{
  "hidden_act": "tanh_gelu",
  "init_std_o": 0.00566,
  "train_tokens": 824600000,
  "max_steps": 6292,
  "dataset": "wikipedia_en"
}
Each number is 128 + 24 x the weight over its row's rms, rounded and kept within 0 to 255. Layers, rows and columns count from 0. Numbers have three digits each. The size before them is the row's rms in percent of the matrix's.

# down: layer 12 MLP down (transposed), 1536x192, rms 0.256, rows 310-393, columns 32-63
# up: layer 12 MLP up, 1536x192, rms 0.229, rows 311-394, columns 32-63
down310 107:153101118125129143100123168079125117086132172114142130165130144148130085134090083088108134144088
up311 106:084149143125135092119119083121130114119161100139148135113199166148069130125156094097108117139185
down311 105:112058144174133115128140149113169081121159119174169114114176103143155132135116095129107152093094
up312 097:142102146142090150167147098136069121135139123133123094146143064075181185141166091107138159110156
down312 099:120113100099115122098098138159188163158130155131123178129096114173129132165104109124096154114146
up313 101:154159135160180121120142161138153118118119116126151170113136113107142110175152148087153150108172
down313 099:112122124115139127117104156130136090077187120110152125122142145096107151119096140178122096128087
up314 096:111131166095142189161101093106134144131129162142143135129189129139099074166132162157128158144129
down314 101:154109127115113120129160175131086138139111122157115095125074131127146143122157130132117111134125
up315 098:128143177105160130129122164154168087111133095097128141167149173075109165119118113148104106097094
down315 103:129104114117127118055127099124108139156122133133141122172131154155109148134108105129130119140091
up316 101:097113146122101147122124114137135114108094116094134093162148144111134105116119101124151158085126
down316 098:145121134103123121134087120082171134116110124173174135114150125118187123188110197188100133176118
up317 096:113089123140117097115134140106142126085135126080139134131105124177160117139162135130069143113142
down317 085:137142142112115126138108099125088164148167134135116139173136154117081119127129129133124102121149
up318 099:147140097084129109152105173108103127115138111127147100158135114119140106149146148144166187096176
down318 102:105159126138126134156137108135130112110142126067148124149126142131122117103114128118141122157121
up319 099:133108156144143153150096111138116122139127110140110141127134140102135136137108098154151117150171
down319 098:109107103130099162158134177160143104125134132133122083116143129162121128147130150140093141137139
up320 099:135167129145109172123112175114079121122121155132115120106114137148135125116173157130130143148112
down320 106:099157147115163107138130179119110073140117080138120120126127156096170130142130139130106120109087
up321 101:120101067109146142123102094128110131142089112106124128144155125177136099146151137125109161103107
down321 099:146101139132137151135189155172164111051110128130123151133128080118102155109141127110097105144126
up322 100:088127120118084095122087104139147116145133089165106118156121106100179126126163103134156142153145
down322 103:147150080119102126149082172170132126115112077141113133170119115110094139118082096107096135122129
up323 104:048139131127143097134128100152126139131153115117135138166145113156141104117119151088183144094114
down323 099:164136159161131111101076128124132113104121178100106130097107137142103117143127126098091124164140
up324 099:119168113162152178128134144124125156132111099165152126177117127117161127101137100119106123097153
down324 102:151130088114129108110107122132154085120106111092167118139099156141165075100118149097106146108158
up325 096:148110123135112096124150120167125154127118118123114164131136134066135161104121112142108146129103
down325 095:130164118113145071107177122096132123118153162077121127079124125142085103200107090138115109115159
up326 099:118105139125127178136115102118126179109128134147088151121151134109139129144111118158137174138128
down326 093:127154092130120140121126112163150110128084124136152142156112108118165085092117145101138089166154
up327 100:155125110125162166155108126086127156146119098077169133128108109129183116142146138140165058108129
down327 100:150134116146099167156134129102132150111115105075112116117143122115105150157145100154159123143142
up328 101:144168136160135119153123176127137148165125073127102118161164126130180116170120078163160081146141
down328 099:095124160157087106170132123162151096147166119119108106150186113129159120149211153154117125115088
up329 103:178112167100118088159142158141170183137130136104152143137112166144074132155160168059126108117113
down329 110:160134132124148113156108137091125119137158161152103137090127138181067134149149132109146088038146
up330 100:162124167077109125160128137139136126150096133148125111115124130108134132123155142104168065105133
down330 098:140137132179126150120098127129124129118153126114158146093083136126117134130153111169126160161131
up331 101:149141119118081140097119102103114136115097094130116127117125143081127139104140142106132082140116
down331 113:108088115121105146119150140155154143108143149143086111110129110138134138177124156127126135136104
up332 094:131145114094137108095067131092133105078148106135119123097152117105135183133146120146114088137137
down332 098:087115126171079149106183118130134113109137132133101123131113169137127102118121147138168130135125
up333 093:145111105132140119137139140145166117162113134131123160106179130133127171104112145100186137140162
down333 095:108111107136085132146117104117108143075161117171151080107126140124113142154141103141084150104151
up334 103:149108149089130113079127098117099129116097115102107182129136135135104165082108139167156119151093
down334 100:073142134099156122119103116168095148159129139148119117143148115154116135167138133133121104171118
up335 098:111132077113106126128108114145147142140126137115155151099123173153112104128184095104149158121147
down335 108:109084086157139139102127126099129170142146126154095113165100124099125150108124093108149080117147
up336 103:145176165133109064110103151106087157073137123122132116114112122122103140094110113134098121146105
down336 104:154138127131129126119097131109119130159148168169157127129119145128156129109170140149115149135125
up337 106:107100141126165183123108139119170090114175118106145133093114133136143142145111153139093130130160
down337 103:137094142139147084138126104128121107109160096118143177117159122094105139115154133118153087117163
up338 114:160102106096135136155144138152124134097131139131112125153150134151146116149092126085122161125112
down338 111:109139115162149150184155064124139160128122085122157101089063080137091156107143150144129130162116
up339 095:128076137099132154183133159134150086142104121108118122136128126115104157145111153088149121143160
down339 096:163152113132126103117169134112097139161111125121134145125156097155152099106100105098124107128124
up340 102:105130162100125137132130155107121115148089125152123132127123105164126161104135099113142143089138
down340 096:129130126125082155109125139136121149077152126156072105106127100124127145170155156150124123116087
up341 099:119123122120110137139103145129135131117125143139100142078108164136131144126133103120184125156133
down341 098:137156133137141125131143133169134169123094135147142142086138104141146139170120126123151139133108
up342 097:125097151163149123138111182094121117130110126110118162135142169154142088111117150134148083146134
down342 095:113137139088151131104143120136085143118087138171150123146124137163147165147134126121144100106137
up343 093:147116085124084101130112141139148117112128092125152110132120163086125095081113119120137161166083
down343 096:120119133139148157105109147141145096142090121135140119118124141140131157132101139155175162111109
up344 099:126116141125087098160133142136146138115091158159146099081092124091145122124148132109099129100125
down344 098:135131099149121137126121165093113111139138112130117121154144146138152090141143117146118117147154
up345 098:113124136164127105111124135141146088121147135131128100130083134129147101105109174148133202114177
down345 098:110091157180103146152145116145180152114129171112129106151155120118135141098116118108133172129104
up346 100:112111167105105099131133098071124134130151133056112126138120123159091111121157125036121136084105
down346 094:178132115115130124139124126143106104135092125184129135107145130173190125123129100089110152110156
up347 094:143091167142183138107102131167104124140113116150119125112112134156119120122113115117109133135147
down347 096:082121152114143112109157133133136151139106172138157134148140116186159127151117130141075142154062
up348 102:163117132117114127105136096111092149104152084093128118107150129096095185089155118107118124118161
down348 101:144127106141149105163136124101095107146137097160129159158113124140131103125103105135112178109107
up349 099:134161174155101140141112127123121172105145071100151107108115137117126149129081123119117163117148
down349 102:154143131146137112149133108116111147140154112157154154148155118120136168140177161143141114112148
up350 093:107170166104130141146118117175083135087113143096149156138123112157088107134118116140122086124110
down350 094:129118192121149123153128118111172151165130146132136101091142074137113143120097134131123130148169
up351 110:128113119121090112133107125149178139116117108148153147108126088098118132130162135129129103116136
down351 098:129114111146157131118109115135115113085123166115128128177100128137160130129127133113148181125175
up352 106:157149111112101150128114124126106145102133115155151092107161128170164136149137136138161157095140
down352 106:113150131133122159124141121155124058123106165140112122136147139125114157138119137154139130165127
up353 103:143116138146128116116149113097126130147113142101161146138112105166098130096158082158138111119149
down353 102:104093121114139120142154141132115109167134100145103140125147174156161115111097121147143088115130
up354 092:157132116145100123146109106095161112126153200130156120151152117132159134111094126159157115154174
down354 088:148153136105179138159123126140097161121095102142150135130130092093144108083126113119107120139129
up355 100:098167171143124117100108091126102171133094127106104117116163107118121136146097147082140136144133
down355 098:127143099112157156113127143120126144147145154106128114122127125112127123163137099163129091107111
up356 100:105148144140136149158117112131150104121121088122140156125095129108144090134130113118130103091169
down356 106:139153130158131109107118170125152117120142142128159173126157105137173086099128135147133140124160
up357 096:133129076126107146122138155177134134131107101099141148153162179127146124120107127078141151134107
down357 093:137159136119128123151144129151098090118161165166119114123123104133133114142124139142163151111175
up358 097:116142191137153092162108119113116178103136117138193107170123104143146119126164119134137137161127
down358 085:142173099144127130087135149133184113162129121168072177120135112141121148084111117105133081090145
up359 099:141117133156155102151140147152109159101175111155187119121145140093120125080137145172127117063152
down359 100:107127126109132109130149095094091148120107119132148123119135159126129130142154119141098125149141
up360 107:133095122135136138159125140122102135081123155125147183129136145127102132087074092162133128132139
down360 106:130147126153174106127142131152155147147117135135134113141115114133137093129124123144132098176162
up361 101:153111118124091089118158106113154143099136123150199137119152162127122167096122122138092122141138
down361 103:139159123119151153138147116162148112120080152124119123155097122137127058124101138154138117137141
up362 094:124136115082120165133151191128107154093134138126142139139122083158127079133144159103146129174101
down362 090:088136154139101092123122138150106093054144123095150141120133157123132125146135121116136093149110
up363 103:119144156150140098134126172137155101130119129159117130145174118083132167150123163104128072102158
down363 105:143135091101119115133108148101104169086135143119161179196100131121130094119070088154153147165135
up364 100:140113123154158087119095150159109102152098106147127111081106125143144110161117061110082159138125
down364 095:157094116094095138128130147141130133114126132095129131167116118155125140099124114121132172132131
up365 095:127196116163146120146133114123120135120134114104117088104123111128109107135062140113060115150149
down365 104:107100151141147112121111110159137121127109156161116104137087141173133148116140149130128118150095
up366 099:091128143135127160153066109098156124112121160100111140116135179133131120084139107116132092153130
down366 100:146124136128162180122091155130145101133097133146169104094127125116145105123130111146122130096147
up367 100:127067124134139129094124134125155122140168155090128125150113138125150172112100100111135145078144
down367 094:147150137111114132154136081119096098093099122153152122096140122147099142115148145129108109126121
up368 100:169165086097146164132137130087105125144113117157118135124145105156128125136146164130123139121145
down368 097:094119120140121123095100121089130132123104139146149164183135143118111115108115150116145127141092
up369 098:098151139161126095095143168134149152125129115114151112144152151110151111144170125170119141102115
down369 101:134116087109123144152100151124105180102173105121145125102171121114129115155132097150149090122132
up370 098:128118113096093130125139127097138140136124119096137117180124114168136162113159131129126079138104
down370 102:117162093096129135115139107150127137156097141122119134086178110099150135142124110106110131111170
up371 098:140153127160194141122104132139117129120140121132159116036096127117128123128157170102137139095133
down371 103:079193136094120155159103136137106108135170135124100119173183162113122103130122149147149111127135
up372 097:128114140139162119112103144145121115122106144170138140125155146110108121179131129147114110104133
down372 089:152133115130110141122157117126146126132113114111167118107109133173149157147121117120175164171101
up373 104:122115149155141124146122132132164128121137143111134104123141127094119160075119097113154121118118
down373 115:146154153098095131109144126129150110073121154113122114144116111131124122113138129120122091152137
up374 097:114113145144122102100097171140139126106152128115155161110168182157134150090080133111097121165088
down374 101:137120079088144146174126148119115125157128090143139129121112126160170136131123117080113121138100
up375 101:101092129114119120072108168142113096152143124104132134080110148105156104146078127127134123109127
down375 098:154144122114125125163135072123163154126151129120134131084121131132107095134122144146129143105093
up376 097:099141130189109119158108109140111147125128156146096108128146117055099170131123171153111153132125
down376 096:107148112153100138099134117137112129128138139091136129095133149144125155123144127064143094153147
up377 099:099182113127122149181095114118147103112126136108151146093154116154108167127141151166101153117103
down377 099:099097114115172078153111129140141119115101121124165140113178132139140137128110103132181112137113
up378 098:152140167167146156130118141148127110148120110115130155124138122145138110159134108143142083134129
down378 109:133106122131158148155103109133112138169103162105149126143119125138126144130154125136149159109139
up379 099:129126127085127127132143139155170163152121106085159127143117109101127115116161106102159148138106
down379 103:178116187141135089094158102158131139132161122121140148122137142143154131148136100113133079133134
up380 104:115151135143159142067132145121175108153122105121175115118145098128102093169115101137153136086126
down380 110:161147135105125132132119176147099131106149137110098094126127106153138155135162101182083165165138
up381 100:089138148108161157165142113128109102153134101133154112113131080148111160082126128080150136105144
down381 099:111116084151169109087103149109081134147123103153110108170110135128124100103100161130127130106120
up382 100:115148136134111120143199115145096128134118098128135119154146159135145125104179169178135113127150
down382 093:132136140099152100147115142118175131099114156136132131121083141110131132133102144114119144126131
up383 098:100091179150132091128151091121170121104125148160129141126139127154143113126126113107144138139148
down383 095:090135149182160137171151144118148110174121129110151139168146126120082108111122103132125132172168
up384 108:124137130108131167103139153123115154154115148120138133111145147138177129191122143119183142149177
down384 097:085153121126119154108143143147132077099161121152084134140154122148119130142101113111108138100151
up385 097:145136130121135156175097161128183133136086125102107100139114091094118155141148107132122159173170
down385 096:156138100132124140133134118111153138088163137163141134132138118148111076110134097140132147167106
up386 103:123131148136131125149134115156150137148133120128124141117103126098122123122110157067105154107145
down386 103:126098100166096143176150151115120086107185114131131147125138153178151107110134098152106159141092
up387 096:131154142124116164115091129100142131144116170089106132135128101138134161136094106149114124123152
down387 098:095119092118146138170144121081125154113135162143134116112108092108151126149153124129131130128097
up388 099:082135147144133099154169106095140103131139118091157151139113111125155106096136081158171135059114
down388 098:157155151097124136142153135095151107092119142132100150082190164134125157126131152148110104081139
up389 105:205097150115164122064097180150143158131157110127144125120115112141096148126141134110108087144113
down389 097:084123130137107135137116146137121152116190153091137168108170134166089172106118058143106152143165
up390 100:072139140121094131127141115140096143130113103083157090132119137085149140154126145099128145109174
down390 097:130131157132133109119127140146153113136163118136115129114135078119144108133121106065141055100122
up391 102:104131091094136127140100135119109157132142101106111149091143099189147115112142138123150137140132
down391 101:106102119138135119136094124094148124155074125119157120157110156143163131149141130147126113102126
up392 096:131145152148138113143129156089112116124126093136148145127102102170145148125152135114132154105162
down392 101:099104130117144158138085114135123163172128136162145104104150124098123104156114086134189126187109
up393 107:130100154116167129135149067107150188163154078146151133116132136141124147116148134128104160112136
down393 105:119108117116090156090130134110140110155144147133140153119150135125116141117152117103184164111117
up394 094:122159140140126125098115160140139117145111157128138098110173120124096128124131132155124106116135